config = dict(
    head_dim=32,
    vocab_size=4096,
    qk_norm=False,
    attn_scale=0.177,
    init='normal',
    lr_head=0.0102,
    warmup_steps=200,
    decay_fraction=1.0,
    decay_shape='linear',
    train_tokens=126200000,
)
Each number is 128 + 32 x the weight over its row's rms, rounded and kept within 0 to 255. Layers, rows and columns count from 0. Numbers have three digits each. The size before them is the row's rms in percent of the matrix's.

# layer 6 attention output (transposed), 128x64, rms 0.0912, rows 125-127, columns 0-63
097:125067121112168079066153143129184197176100126106170112089146144148129069131135151092092127087153112154147111154184095156187095157143152142088115140104132123177119143133115095142185168093116101
093:072096071148133128089131127149138166113130122093127147107108123135076102149107088110212132070171062150136087102128113176188056092090111150170126147108148115092117158158113127107172127125171121
089:083104115169146092132118113148079127136102194156108132053144158111079150111105089143193133122096112174112159091123109102086123072069116145075183122150097129152102174146086121099151114081104131
# layer 6 attention value, 128x64, rms 0.0572, rows 126-127, columns 0-63
083:102098127180107116170148114167083129093089146167137118098128080120142109157143099190151154126175144042117114186103140132098127118148153132106187131147116192211083121109111102149161169108145125
096:135169120077177130139132202086107205144153204128174087097107145154146164099122104158183123122130126101154149110149128128110140045105124135112139105122144086172168131154172154177154168132121135
# layer 6 MLP up, 256x64, rms 0.105, rows 0-104, columns 0-63
103:109172090153144104073080069125049145129163099120102161121140105127088139118144119118145096080146111155110084142083129225106117150147122130151069112151086097075126145123087123089097081109114113
113:166119213123116076125156139106113097146125119109128158198079105116152173123151086126120085154153097164083146107091131155154082173096076174136167126122134134174166117082136164168062152115109122
091:191123137115107124124092145136106162131050148102044061118086158136161105096163096102181057065115118105123155133111105131107179138172135097157138120125112140093141061124137166132126121141117099
093:115113137062155051133156073119111098153199086157123115114135116118159125130101116161047078153120128108135094106095091079132168082142138082100130167088147141139137170167093134082128170127164120
103:087194160064120060126163101133121206114118078106087104135149141132152161131128106157087123079143149130155162152088132124083128132092115086152158098122165182146115113114071125120165052127121122
113:072125134172149111142114082090147138143095092117096185170126132118136115152154098129107148119116065144112125051113124072145108099081101075139087151105052120168129125072084100110144102126190100
113:071135137129191073172159085142101074121139103088102098171115133129157104112116126131123140081180114143124186116153119120091135135083148125127081172152103132167165117081120145090118106073217095
096:107159139176132099097065146133145163170123091135110169122157127104117113102114096134121112191160134110075073113106204168174114106191158084135180179169128135116153129137103150071085131152104156
112:106108131134113100108103106154050144114101125110130182151135082050073161179135131138149074072134171134153104090094139107146197101129089145135178094132095139074128146107106159131079105142102097
082:133174079117155147135138111106133144140176095072108070077140102162156149117179134112124075121088099126162114132105123188075203123154148085152085140111108162097088139127127150164056166126163143
092:156158113118129140143126121105167069185128071170093159127127076140056075145159133099070153130123110142152162108183096146131130125110150050180164157097145160094107152155141089151108147084097105
108:125124177103093128118128097108114110098165119142155116129139153115122085058121061168135076080123059103142123086074146152139112112150084123093078106121090093207086135165149090086149125174118137
094:157127120192149101179137160110167112072134135091105150092147141144135146052145118120226124098148113092124079121089141052110137130175073142146127163102112167164092130100085164119134124113119141
105:190117135121145136056117072136163125164163119197137082086116142129140116169088114151189115138133154177104143151132085120182086142124076145102124150139097158166137072125098180153157126157121068
099:131135120127109191163091039131094158144167077174148127184142149146170123059098112121127146123140146168111136144135117096135122132107154108130085187121122081137138143191050137148097093166125168
107:067126151096155123122121111085163080113173142061119151114108111162111117100114099125124141123182114160066156185092122115114112154131144099182093137089036152148125067128129114161127091091169090
099:096171122131158151092175125118141134184102112107070091136105150098084091079179151115203099150181142120154102151140142173163110121127104140117154079181140133106187123140121136139122138090154041
111:196154105088136121092134179115116132122122108056181131128171174112193139138127121134116103148211104130102199193140170069140160131119142130174109136103140099141106136153143163116145137069119118
085:163134100110156122121119080142120157149103139116112117144071131129120079053164154138125123136149149111125111107062132055111187187070117154149092097105102124121165168131167173175206114091131136
090:170061111154097190143116161156156108115116116068085101175125127187185180130132086110123152132113128130169132127134165156141196159178156115139155097143132137142126073110135135210118153122094094
088:153071134222097100121111116115102122134205108189167181125132122106141128132144092164123191134116135086101157130148103137071137137188146099123118131143119168110157153117073092079149137115182103
101:136134087064107177143085187110120149182135092119126162132109073141133108130171100068147115161117116112123131147103186135109028142119127177145130155128098139082118126113112167175146105113148055
097:147116125098147102169154134132162108148127153129168142158198114131052206136134127165130121136139114128118123182073157121162103159184133123105134143056099057139141145114072103059120118100157098
111:122121137174148124129181133097168170161122169104135102148184122120129182121131143157165234202143131096099120089116198115108161131115090110107131135053141134127149131156117153118125082128083159
102:131153142094116148098083166148083128125130133123153147136154088038114131153107161144137091119173083121119113129125100116132225105083113102157198129114104123173128161077145151188098079133148082
104:153187110067086125091142145124173139147093120156177146109188064167133181106190128161174086157147122143171141145103096083159125126161146158095151132180092122101140116138133083188150135128098122
094:084139077159167141138119116095102084147147097159115165185116137173156131121106137146120133067141150074127103125098131078101180128169146158161152201141091128155122158196129174140135053122111171
100:137125065161157116120144099135128137126135170150100105205105079175114137108147097132136132183076138110168098080093150088157112093180077088146098134180166137151144158135177164189129118132186132
083:123158091135071081055148152130145133173066129175158111100060148135073110121135138095148073131181100083131133136050077141174107135156094139148135150106132158126146102138092130096109165144123157
111:085209119064119110128071133137145124136127156127072140142141091126171142107126162138156118107116091086103122110095158139162141068099039156141120122127092150167117137106118139073073119108095059
117:100160126194093072143124089051106132107151101136116156129138103150105101140124102113105116173126148069120127122057091103180151116128107124160115140104097123157104076178165166104044131159094158
107:096162151150126128136116144217128180119138160119127146181171156130188194104138131174104107157141099087156138094144148105137154150145086166157081195121148174180109155152106110147099144112189113
104:159069124170112092136074162139113116111176110106143192153141128163209153113189134126131161119134151128054125142139096050172131133106177111155149129118119079131140103071079128155130138108110101
111:085200147058109124093133164135140137143123111084157105150138147097177145124109122125148079074116047098139106097103152151163133051183110152108101079102103135137145189130135181159141113130129110
088:123110192119133151145143134148151107097111126116123114127173126112112071145087098128130126152179122171185152110052146131197113130168179097191151161102136132129074139130089160147090079187072131
091:167209107120148123125121116102114096110171118156109109163103115156123141178117081171160142159126171105129143135129109151124188103169187193111076087155183143119137146220091150165137130140121108
105:156141135129095110163087137107149125203115125095148122184178081134067163141086105127115124148150101118119136122155095096130115072179157182113135099144107121078178211071151133172115132099090139
088:096181096061057124150095124125092124159121085064079147143107121070110143167094117131132076172165100150119143122073159137140127150161075084101139199136134117135081145111089106086120141130124118
106:121107151143140084147117138096092052124173147156113067151081176185107122172110081140103093163128169090081112145104142138163090138115057093129155112075117148102165154119139197099150135114116109
101:142180136130145167152160102114120080121104162097077121138191157118173142104179101120132120171162105140161132110157175056161126067136199071142121100084146112117167107163098091136147113078107113
099:079072141130181130102104056086117127110117100161133190177148174143090141070139092140136094167138103107117119173091107114132122137165092026135142186128130092123097128143104125134092098137132144
096:098115141080138120122106131142125118149138107118214154131169147175082124083134103140078174114062078142155153118121141145099154157051148160164138144121099129137182093077094168158076161156117096
111:095158149125129062118116149079087165195153132124130155144090105117118110135108079110080089062147084074157165096129123137117073114091124139091147130111129092155125112180191170170082094102106135
097:087159091157149097096102074129145164161100105112100149125160198106161132094061140202152092116096139118139159128060136138164168064124105126174138133139102167088125108159152107096167133153145085
103:155135132164098079113113055116107122116148106124157133107155161120107132125150090079115157120168112123091101174200111073186073099113155113106085114084060113110131105155149179164144127091190122
098:127100169080119092129106101150122156172086122130103136127085126062116170117122136147129110072156155114089186115129197160138194081193086135122099142122089183123124112142191154119108170122159097
084:154103113145134131196104139165100042147121133114117104081119068150090188077092107177163147142119144146105133078087106117124127162121155178150109097097202158147175124128125104140146125161074112
099:096124132117080046153153157108129097119128157109134119135074111107125138096112066137150145158125095120201147133098048134110139109110152074211100115174081111122148157183126105156148088128152106
104:032145085065151193129150118086110184153119127131175156137095128066118188089157107131102154088172100159111139155111160166122157128157156112141074139110132113151125098184141128145134116111109090
094:149131098089129109097097172108112160087159169142180150146113107148068132196091110140138141132098107040128200125121158120129195126146141102185099139091092102099103153098069118134119110116110092
098:126108081117120121105098099173025113144157107119060099113125144151120158059157077119090109111128163144101078091148106123119091104154163081128105147070130136104129136123131064069104089150127138
090:131128110161069104133146137092135226168143112152165099064128151124083124081122084130130128102129136152210168147158151187172126131110126109162106121137108163171128141142103141112126144088211114
094:107125144044141097071138065127129083165119089128104142164096145127136108160184118178151107162134167114062109093118114113153152142158059091139082136105069136108091166097121154148106133093148162
120:182139066149088109200133091145158152098169072108151119137176160171168164127109133160131141119122133083118112124054096155102155151114167101112157141109137191096144124186167088123165157159123151
091:137170142142112127141146115133137157102154085238066137162196149086192098127139162160150150163154174112164158130119173102075136156120160101137136159114120145093105082150154118113086139163102111
091:115123132115137078132142121086125065147126104144138057130113106166121131192144151110056072185119141100072164145094156064145094088108103146085131146160159130101144167162088135154093083145113094
094:119072084126084096106164112115134161177138103116163110107138082150123171122102139101175058122116118134136085149102147101125130151048130048168158098075089094128099106133173112122100117153098077
109:107083089143134101097133077094140106144155113141113144152193099092143103151130122161136114181120124056138153125191076086178126139069135128152055113071138095127142101162108102165170103083153126
113:128114145139137103123071153174128136152159054085093136132129120096164199128113089134199105049165115128157149124115096121118127179106131147098161129168076134129152091177144170130059152118146161
089:149163125112117147126129111104088123150129076190150115134199132138069085065155126126142142148138166059109142090179172100169167167143137158152078093110175090102101119131158152164101156175095122
105:143138099085130148134096177155118182161119114095140137142192161116124102156149120202118066163148149140119120200147108130217146164164102119120145158095109083115093096128091147176161102095089135
098:178158104151115176122146116108191099106123136145161125161121127123150152096148081144063165118141142175144149146121182144179044082163100099112116210134134134142088054131083135124123121100150131
092:097162126109140145074091117166143122162109090140094102174167123103104139103118137131177116127083106124107146055029118147167157134100111176132122144065087133117108141162123199143116112193158133
089:133110137090096084101120165189139137160118118167128096128130178123157094072144128144125126137113164215149142082137128054154076151153200113192070159144118106164162079125118113119147115128129115
106:142093127157113136107085102164138199148115074086099221180165072131122120116137132095129157073144093121091102105102097172137140128126124133119156173091088121108184141114145151097136093092180167
093:104112193137149156144102084107125128130148081101137084135087065075118127100134137138122094168091050094176151101147133102082140126098107126122150120182135217186133119100108085156159148137107107
091:105111111114120154093148137134115090154126114096153099121126068134090103090137145115072122127153095138109135155194098106101142082083150124090180113105114169064170128050041181158119119124167130
095:171149096093149124108130137105063083102109071102071099105119144121132086149105095097141123131107079075091070109082133072080114119130127096121125163123096115102087105173148104112052183131118094
083:129089075072098143118136129102065073161130116116189130121118103117114155071110103109090112122157140082143117126100196102108112140100065184112114112093110124148100112127101120219089141087149162
095:066150101097077145138130124127087120157137133089105094128132090152074169138132132133189107134092051099123181133155100091169143159174115183131110162145170154043166126095150127100167121120152113
103:144165199127082172125102147106143108124131144166059134086107124122155088086126133153116116137150083101139190140048167162176189137152111112088138172173120186103137188119157129120128127127125153
079:160057067146086131086119069110099130070096097108140150169077082120165180078101139158104130149128169129195137158110094157136101124136132129147123150085124117153089068199122129124127109128120104
094:127098138106110123186115139063108076131122123157105059151154174110130153158100134139117126094109150097083143120139128133145103146104164159107086131106090058119098164207127107149158120066043106
091:174085125156165113100117098154087104188113040170091146152189096123089151156179117149093108164081090119148075127129132167117151160092113132152165141126153068144097142136094127171129092104135158
106:114121121189074136112083070079150065126144148167110129171077090120117120159097086086141106069170127139079130058110125166115088140068108116093105130119111175142138127092156160129132142133147078
095:126138122121133100117054168141141137191074149142117124147106104130126108133093054165093113141161120191108177111143074174119124121095167101081136172138155111097171062131065127124128133099068125
094:112145076146047129117037120109136065148137087152148140082091094098172098119188162099153142111141112123126157111155145095116122134065094087127140081149124124119144192103115129123131124086083090
120:122106204213135146131131065093084103118119110183111133140158116119095168162166121093148108084133093076150180106107153117078137141190088092122131168139105112091124192130098150099125098133128110
093:137103147142135118165163148152088102176133091099154136110218128113104151087142098122076123128137105106123119084223173083135173172108140128181147157100158165171172131121116145163103132186105134
108:158125182109079142217095150102147123148098111123108157129173120146145182147142094201169115098171086162185161118107092127076129119145142147090171141121175156120165163158085141088139142124141094
093:132119124097152140100084093192101169154142126139092148106178153103135162117178094153120143152139142101174123142089158117070132131162160149147122222101118130120087187087153080104122103077067106
086:152145093137101153065087096108149068141119114091094118128135126146151096123187041099143130095108135081186078109119138108131142187169097126127121092131125083137123181124114129083194152106072120
091:174158131157143047135044126183152106116149099052093139121141119175091146121140159179104127088084092133080151114097117151175113121096143093094135123132165202124113120084139122138146111135095124
103:187144135172093076088134134143121087197137145172110137161130152175141123086086138122161150137094081124125121157144121127139135126062093179120196112171084090109124094142073171178137176142139100
095:157083195204091114158139114106170069157199168149109110179092096171105133059158119132104135131114091142152192149166128134127120127168158090124148135128149128114180120116134159110111131129167175
094:124109104144125163117107108120163149143100097088156124140097112074133135115121057178094106117143117083127099096086126122064182169080101120195118129046084137145078154178166133116088116162144118
095:114110138104137165128117121179098117176138164155080098151205123083097131103145155239081122090148161105085143082125127103106127109156168160139167149120118194142143159142100135141181114148122106
125:142110132121164150176115177147095156135152096097191143193206113145167138136137102164134149151181115112110165147143144128187153152094096118174068155125169161122124186137164102177162092135132165
106:139080138089136104116120159118057113197193140155120138140123097154132134128165129093151130127109124141076143070139153107175116085175074166099170177192086104121140114062095130130117077136106135
077:111123142081132185212123145105094064137143138185091071134094078129080057122118129089135145113117088109135145139109133124149131087168092170086122104149135120134137092101132204144101164120107091
091:160141215099126156138171116101087114113120066107119129141139113075081127093075099093107130111115144160088105107105106123139072162089110103057100136143083108151132089153056137113130152109152072
090:147122109074117137144115111095108121105104117142104130166117081105153177146118080128115111122199144146160078147125189162186159156144106140092169183099128168134107215132176195134151147133151169
095:117152110147113102148082132066152124153116156141105113156180149087142174159170114158148108161139125097113197126151099089149100090170130100128133191182120179089139149062192131145109061107114124
103:075110134173071133113153111162153115179106146117069121168121159119132143094146135051138096126137144097085166106098143140133156104096088164124164110114083053136167122138157114066068140082130089
121:145120151097111156111156141129056100134162135089140083201116154088081128159159152128168116113146083133101162155105148132143134131146098166172088154186109130139067173112176085198148076098130117
084:142089122226176150101138147134154110120146076096170127124127107143121171147143129116171083143166164140133143098123135102177100124152115154170198152146159129169191066113126150116155157101190090
105:177091162133137146133083101175083083093157130136160200155095150142146140139163101133137107133195108163121080145139166117133175132109104136184098163167138146148162164177092152121175153098084069
097:161147119120087154130074114115145128105136140117077140141071120080126199116158151117196154089119142180158168096104164153120178151132189101136134113071118153112113169157092095182152070114170136
094:137057152149140079100079133132128113131086124189151193094158112058107152099140065128185175109134103117102099141130185085118145136078134110096111089063110132142154110125150137170118112108100097
100:161174111132185146118115169118177137122164124106117156093126091064143123180113184126185146120193185128145163080121133166201205143124108121133108151135124112172113122131106138147134145098111066
118:143173161090108165108166142135105153158104114108215132140125060110103109101159091155130153063192119078099112157165076121101157137134085106150136104161116168082149097176146164167119111140106105
095:123120063135097115159127188125130125090123073095063132157142133150120154154125050193120157160167131181070153188155147098125159129087129131077145145101170124102109107168151090147091159143126112
103:102125167132132152141106070110148138115133106111128090140127070204119118108131128131097131123223182143068149096123092126208105091154127110193127127128073086093160119123175096122118121090112143
094:083096152041148139163096136148088084153134100060077126121137092140149106156117067177151100102152117181119122093117157116182132084134154124145161129123133133140118146081079120104149039132132143
106:144125084137120099119103158131154063112151099096093134108068095160105115092163104072125123130119190087141110154143110127119121157070048088134092138080097122115152153156112118183178153071084099
# layer 6 MLP down (transposed), 256x64, rms 0.105, rows 0-103, columns 0-63
100:162135096097129118113132086175177081126153144115127118165119099151156142184090046087141142157134128108088160190174053122169119173117136156142100193172131154153122130116096185129103107137124097
118:147116097083110097057105144117094076147154151128094119109086090209158141114160145137140081153138139151144216155120177078125130113093139091180141104128152140130173143122094086149165136162109080
094:091139107121075149169127109181153061144100173130090114147143112133121033147174140164079175124115131155076100152114157113124186083157145158133098115092162115166115076133103080118108090108124118
098:107113113134117103125140120097134155129174162120133162111148080132098111099170134141062168085110164092095155163126102197150116123171151175120109145060180131159119100092082125152052131060113166
101:154104092146089175138136124146124089150172149121156150127128119150089111169100096089100125179125107062152062117157085151176110126173098127142137139114101135152201138101079189099165161165151065
106:136148138146196089100128167117137167119130113087102119074154158090107166139153145152084139114136114158099177179155130125230120078137174054164119115147074120091159116119155083122109120121154131
110:131143101135071097152084138139136188117101065093196092061142089148140176101074134136148146139150101082107105131117134202113091149120174109092179167111122111163167088148145117136107110117115168
102:117103105200166127124116124085129094188096205071154132103102127153068158118098140139148116131125158166125086193099119104176072136121107110139170127101075132140143086079122158150117125186151112
100:121114149198155085173136140150092132162153048163153151133104113083087122101133150121117080136098168168124091165120108122170123106114133120134118117131121122123076155113048114086105172058062149
076:100116175154076123108096131153102081128125191106163159165101179110105132122118163127073144137091163162149098150133137035223108124136137154136147089079076122119160111125112124114173147093127116
091:139169080128091165132164099162144114108185107154138152111095163114150168140145174133125167112150190145212147197119122097159138104121097081153099091140161132139173129074060137126103116152120082
098:179095114148137138170160140156127131068070115156127124053191111122169125047117167141139150108115130091153089132148136142099145175127177100134082140158159071166117082111142085108165165108151122
090:138121128115141157050166123131129132102131203092114078106167177123138126126111133082124127093133092092124165084110139163173140104123171143113123157173080101105188129114152116115139150051197073
093:084133165116125145140092101038151106108130100110061087102127067077094139097117177120105150149121121082148131118142128117062127111152124133102097145068163107120117186094180084131074123089137132
101:119119142111125137115096154143120103132131122184226149140130129126123071101159065108132084142171167111102126137172129165140104144103162208102156102120121189135078113099189130122134166199137142
111:093144147113130119166136162156098176126131096101160088114107082114125062077133114123067146152095133118058096101178154074160121133167097168102106081084117131127149161119148101095178130171163187
097:076094145170119137145054121131112138145156141128109150174130177069128117156145180152153034173111060137063123173124091121156097119081091142106113126137137164126134134152151108067110161119121132
119:134121106200165115074143087139123160137156140155133179070116150043120176097124142104177087146185155107159095167135096115142149134135145074136167120109130112175108141177117140077157145159165092
090:103129174144182125103058118120123183121162127118063103164112102147108166146115115118118126186102155139206154093167194125139153115178142096088161091156128109132138115115147098088144182106167174
088:117172161089127189068129083102109126122093133152107123144101131139092112162101162139095156118101089142096141129155121090197077081170117180135133113068077127150165170082178111102094140172165125
097:072183102142100100147115123155139120111149162153134065176090154144164172087107077140111143113148099101160077156115105164085107078188129159136148090131193165105166181130119097142189110121141119
100:091158030119147097126131082134097142144138057104155144131114135069123096123100157104152075164091126142166107145120125092102130155108143125113140098101120090195106106141138184124054129060154126
099:115137096114144168120137123127075103136145145150066101118081118087117116097176119137139169084177125129117169153103134176131150189050127108058176150125174161113143120185177150063110149144127112
111:091093079157095157132085061142135067153106102100115204129085143088060144168071158197106140123085150149111130131132098128098127080131167137104151140108150092117141141180108079127136134106142121
098:101146178092162117074168097141195168132193073132165119077109101160178140136070134121173129107147134141157148096104091164153125150133134187136123125094130087145076105195155164110131100116134156
103:109137200120158120062082109118100161118137142140131082133099108138078128110157141147226182137134149089060074107139117116149122152130087117152163133136098179163144146107141137124083134058115096
100:135155117107126098145143199150134185134133205151106077106178182100183155159155165153144187150137170105131098151140178089092096126095111115144051082100151109106127114140143152091139115152110143
097:186115112160159103113191159189135065137117136144125152135142093087114129162080109072114196125138144076107118123171150053156127119153140108124196134125088155130202119166137096128102148133131131
072:121117172149127128153121130134107147148083131183054098175150135065162133187154111113114151098130101083116115105196174176058125096115119129098101104135113140137188168120146090102135057148123101
097:143075089091100135117144201172139096169107157133034143079096149129120138121108113095033139175122132093120143132140111162130126138128118159116104147117131127155135176165146094213113126114093111
114:145106131124181142118153146081097108069107079161127093163110178106055137171178141068105149131122146089114160070142117184131136108105129171164163089110069123130189160138113119114139170102150108
097:141118128173128083174066129152118047118139092113106070096131122125088103148105172099111180103143166181155132198120185152155080154149107150119161109130100072117106122161113098148101112105164165
103:146120091142140157151137139162136131081128101110124129123137088081188167197134160114112091152169191191111052142165170093140112132103103134131114128112089115148070070060099123110108162096107133
121:171116134146100130146080141088111124128142173116151100109141158126156088093091170115084173147099111139072160138101092161092091180064120090147120103160159127066102078187077120125123056136149129
087:126130160175166176133111177106101114116159127137102169115141120165114143200087132063125167196138177148137119174160169164172147113102122146088127071136090141098137195068096147139143147122150104
105:185116178134142113122192122127137124138079110084099100101128127133131166063132113176122050157158112095115121170098131171126138121113140165143160145098140093115188084097141065131155123047171123
118:114107139193180083175126156172181134135160126104157116100158113144133060113141113156113135125117134128138049145166130109150171063185126124081111119107119150172185187136124130167113129179091151
090:160127154138148095099094175158184112161098109143101141142165195102121201152121098115127154128126079165158055086126202171158090141126080151123114102154163147104139091093126153153122182104136134
096:149089115117148138115127128156101171158089164137081083176134121107177124137107114172102107094156191107097145105133153138139116117166137082133118095246135168142072190131135110121104148086165159
101:169126090050107123136155135114129147085158100153113152076128160136109126117130138136156064092148073165041111153101088086092135109093156095136138138150094211142106130138084114102077101149150146
098:087133149141108140089167102061168157135174189126146136128098058102110178137093130153149098146178154138093155160127150129121116101071122146131147137159126169152196104138137129115116095055147054
096:162157103183170118166140187098117177090129132164131146113109152096136064123126154068167146143139078124110160133133142149159117071142106125111115098162111110145058119197156118067158149083182137
116:139131136142185144143132163161124175106106233149102108156099085158160095106150108109155121216141161130110144163170157102158135140136129108134120095157140147137127153081073146064177155120082141
089:112057147120135139119161163151114155139094128121133096195137125122115059137121076114108052161099128096138133080118133157058103094144149177129161175164143053116125109134177180161121165130110134
110:160129157152106048118146093088106154134112065102134188180100148120080165148138186151124143147133161185199087129127130172091080159176123132125146121097134090147153090165120112112122103101170112
094:101145124080169064122110150139106157178135112137108155147131113108163164126127139147156174091077053167132216139135132157104106093134103168060144087106084177116122145149107158075146150128162144
074:142108099101113068067139119116177158133168064102135136128123165147169141180155137123142123107164141124200157123138092090154139128169166095141157166119080113113160154159136127150117078195211129
103:181124102153151144119145110170084090156094160125127175133074119142174146178097093085100149166105071134080149145124128092136125079133165170097166127222114141166106164128097157154109182144115139
097:152114135123074059130136116115160101165138120121122115164163098131125047157112117150088114122155139066159146128199092018129129151119115105106175105107108146113098147071108122112134117158181126
104:126138161061144089106115086118104169182129114120114145118112052123192123152101164127112164147137154151081148124132116124064133129109144127052097142087163062130150147142135198095110129111147190
088:091102178100098115178116144018191107100126093147159109144134124076106106128118171123149130102135136128171187133118137115143168123107121144124147095142073120082149088166180184164122157137143086
103:115094080127143056089163114147181124132141137082080126111132145089111079192074138153128139082131083080120136132104109126108114063149110110127083120143090034111120146105111161095084113147106106
090:150088074219177127077101157142119158110151166167141133106131091153088123106184145097090133118137087102126096147141124111080174111140197104082152112156117146143169112101094099051132126129108136
115:159120120069060122173100125132149087145129106132123130138167140164062132079079100059092124137160141099092154153145089127175132169126092182114184127071155127110108126141154146134174058121109140
081:145064119110130114148091106175141110159114152077127104098164177172141117133091130150077114140140157112070058079129154147168107123115116175146150104117121097110136141100093180160172058178124185
089:162134145140131154131142111138123189091150173172157131135085107063137131068110132118161182098103135132200122123158146125086143192114163133123087108097133089172099082136154138139126134208142196
087:155102181109134127114164090106102115143158147141075062083106167078105132149103118161118104091127174132190114151071131105102100134108069173080106125163195162142200124156120137129143156091146111
113:158151167107071123094086162180116145167152155129144137120174124157149163102106195146161172155147136115171061129096133131209126142195078138190098148098135086146130126139148147132151166141158138
120:121126140129079079132091151196122173103119095099113111104084183095118138149138094129146113118134116072099086110156157169127115207073156165119079181105165149177151153192138138102141137121172133
098:149179123092181120141152159096177160173132131074081139117181108106104099127123124115148146167116192113092133079133137106103149127158212127171093131106120109095117186092148090164101191093151143
105:083134130150058110139153159088143150166098098112103155190091158163072129068170094135077121100098076143068092105089083111120085157135156142104156081091124101139127141138119143117082118091130165
099:099153091188133143119158093068088105095133167159123066115130154160114062156098130128137098074116102133148122117088117152107123107161169062076127162199072145161115137161112105087136123086113149
097:133175124161117063123093141178124160074052112146136118115189153158114089042116147100139130130118126115053094096089092092109157116115174143132164151150101116094123160079120118083116134100114140
084:099146146130130167147080152088103183128125104163113173151172073117107122136144101168114140049121110152100076145132105201125145073157138145073141089121073168087126148084136123111106162108094176
116:127114114087148193122138130129152162099054136173099189126166128141188113138114160092101134110182099139146134134101121174138188133145102097118080133157125072186186104103170143124157150135188109
090:145156099139135089114042140122070168139136129124130185124199140162137167150139150140130171110103111145101105137048083148138100105153081125136157118078084127112090091137182179145142127124088178
078:188090118112126072106128138083142161071139068133154112122129186104123152105177094135155108143110112099119092103079175124104117143194122104168103127062061082105103108141113075130156148147114165
084:094113086152104126112148090206182078127133181158046103082102143118093140157122147164149139116144138099171134151139150133154175118162082146102188134110146146166145179128113133204165140123112148
088:120150112108144143103105191087167102143167160152106084103163151073130104190129135143180151104092123151151182135175138125173154128137165096120170149161082121168119108118189080106084105119104059
090:122066078143087133116119099127155102097134141124196128085162056165116074144082093138169154166156072105124171153150129124135162079091142135116175158186125177149153135125150113110101159122183139
099:130102136160154071170160179134096133120195089122175174161095170134080082148165181095120103137148160175125114147167132109124148153064105121139080108131111084071116116200145154136149114138104138
087:131134112151171145194144149141113130187126147161104113095174132147157141176124094097089137103153112118119178091133173185136156126147091148193192095190134154139113122181128154145176099106084183
093:105162135161149161121115103131140103133073194088101152073127094129140106128164130161110113150106084145157113127150088097136136143147133041107093101094141141200150079133170112124116165178216124
098:155164135076120132122160112136113098135129132183159111137164157166167087095119120151116083141104078162139153133096169123108167114062041120126145116155093149147095106095064228131111116144115146
096:117157126160079160096125145152148115175156194156148136096124183149134140102103140168147148108138128135076168118127169152106172064090156087119114059180086087181150184167116145131140155150163102
090:095129116148160102172158087167140136090134185111093078131091110082097164111130152137057096174118129085116060146090160135150148155189143158114104157177123123109200148084144121172114111160137113
084:130144147134189108159095042062135163151120132130139176125109121149066181108122128094112142152100111101054143137109162188111102136185125174140074148142155117107168114144143137143116089174134173
130:088097117103088072103153143194115099121163117116106094106108146152139055090104120091095092117091111147174132117144164155143076097102201148180101114149073152106159174136112100147115151176115169
101:129178148089168139126121111132036126129142097149106191111131117128189167137170104123150121146183158130088151095117147140105067105118152098095168136196156131080126155166148159156103145064164115
106:125130133139046097102143166095128150158102130093137176145115056103101152095063099113139116157114118117070124130096133097078145082153098134150175130063109148093157200128108169109099138103165095
074:122129133149164124163169138132118114078130173121164090153121153158138116110098124142134117165044118093118170141163136190151111079104120105118154080180100173153097044148139135103157156184178174
083:136134100100120110103107145099153112144137083121070102140085099106159052113129155136126095161131091200119128095083108162101105171070086105122111173102157167096106109098110112067117125196092082
091:098124168104154166108171118133129110125121088067198135061124087112131174106100148115128086107124084166171167111055107114114115134094128123118100148159141080178087135209128100105125093122139172
106:133144137125144104144157210089113153153145090085148128141115126059129121163131106075118146061165155160140139150104152142181105100160089150113136137066112179146160104069140143163125093117043120
104:116121110120125152067122127140076123147134059114112166112138134054190143140087143150126121148105162172109140143078118086154134088057119140126152136123142126148148187149212177147117139076121184
095:130168099109108200122169173162126091112140094107167154161098156116136108112136089110146178165116119178130127095135082131155136107195072170166172139167149156163184111121147109177130088120160068
098:130203110171150110099157160130091123080125183163144081093111158129140066147196137084148091142138101140139177167124148157163128156067136117125140170193162134093152124183085140120142139147121164
130:187113113148100130133116095052125126140097101147140101114112135096176108126112123182171139151134196108165121161109126102109138189119076140105049190080133153151151179153103110120093125119061123
111:113123113160077081057133152125106165194145093116093174161228111152101163126120138121146119111091158098023147127106132104120176106124133117102111152149108095101148120110132105118136128118078151
073:153117089111131051128080144104174197119141071112213207136186125085126194136135147141149115107153128127084113117135103151123111206117114110123135130126103123130133106103146170155151119105148095
092:148073125037148139097130199124144113074140147130200107064090100138111137172162152148157150140115153163105157143151137148133094157153129119167164150117092144165083089109123155086090182133154120
083:196112105119113121068197139098116162117112130114139154141104098077137111078203058147138158061120107149108113102149138115098106108140112124119121109128128092163120130085157124128153046109167063
095:139115178118141143168156097095150125125110119127119197160132124128125074171168190125079187078117119126138150142077166121145133136163120101144074113168138116153070124124191080098079115131200099
102:140164119128126127155127110082152165079138118125171122131168125153153186149155141198204170106097101112171145140104083114132112091125149116136107122098215151167196153100094147178123139094145172
132:121168177134118131207116187122121113113081071132156151106129115113096096123120090151129134077174139173103092092133097148146074142100151149104181126086124183080099144100110126201163083157144145
091:110139180091167135136102118100085080183126111173132100038159160125212063116133119112124127059115069150118129160173143104130107120158116166141109110145130119137091116087136162160123080111108143
107:164127139160121134079129127071136157117149081075171124138124117150126128198134080199092130125104076163107120189090124129087116166125142111137145138176140127032170124154086115154145150106082116
107:152067118159112130115182219092150112113132145098116134120167111099093179093098112147116154080145125074155148132096113168124120173158213116120176073136135142108103192093114166144130145142148111
101:131153157164085170113148161092134111149115149174145177117141097126165135141075124142114151141132117120131120083167197144106123181128153087140093078137137043123174126139077136069141171083111198
092:116133151166138175101153093112125136159141110070132132182127087083131146148074154086138085095097101103164089111141120094101064106089174134094163094141137115156165113082149166166175107091144204
122:148158135110149149123186147113163187084114072093141043127141131110076118165101178152174174108126097100168103136125107087157157129165076146143158097103104185122121113172145160129175132179114122
091:155111118119134053127144145155105111085090151093056127121114190128137116187103136130163136190159085161117088127143152115100098154081128153078111117152140122105139106149138093156194131215150157
111:170114136160153150112110094122074120108117145130137107118155138160128096137150068115143103150156049133122135083127134145165139160109131040108091130201189119118152192130056131128177163127163102
093:087073064130154137124043056090120099097089144178080125141105145127106135193128131113127115141095123117119100081131140130146131090085138159106133122127119198091123166117088130112081076160112090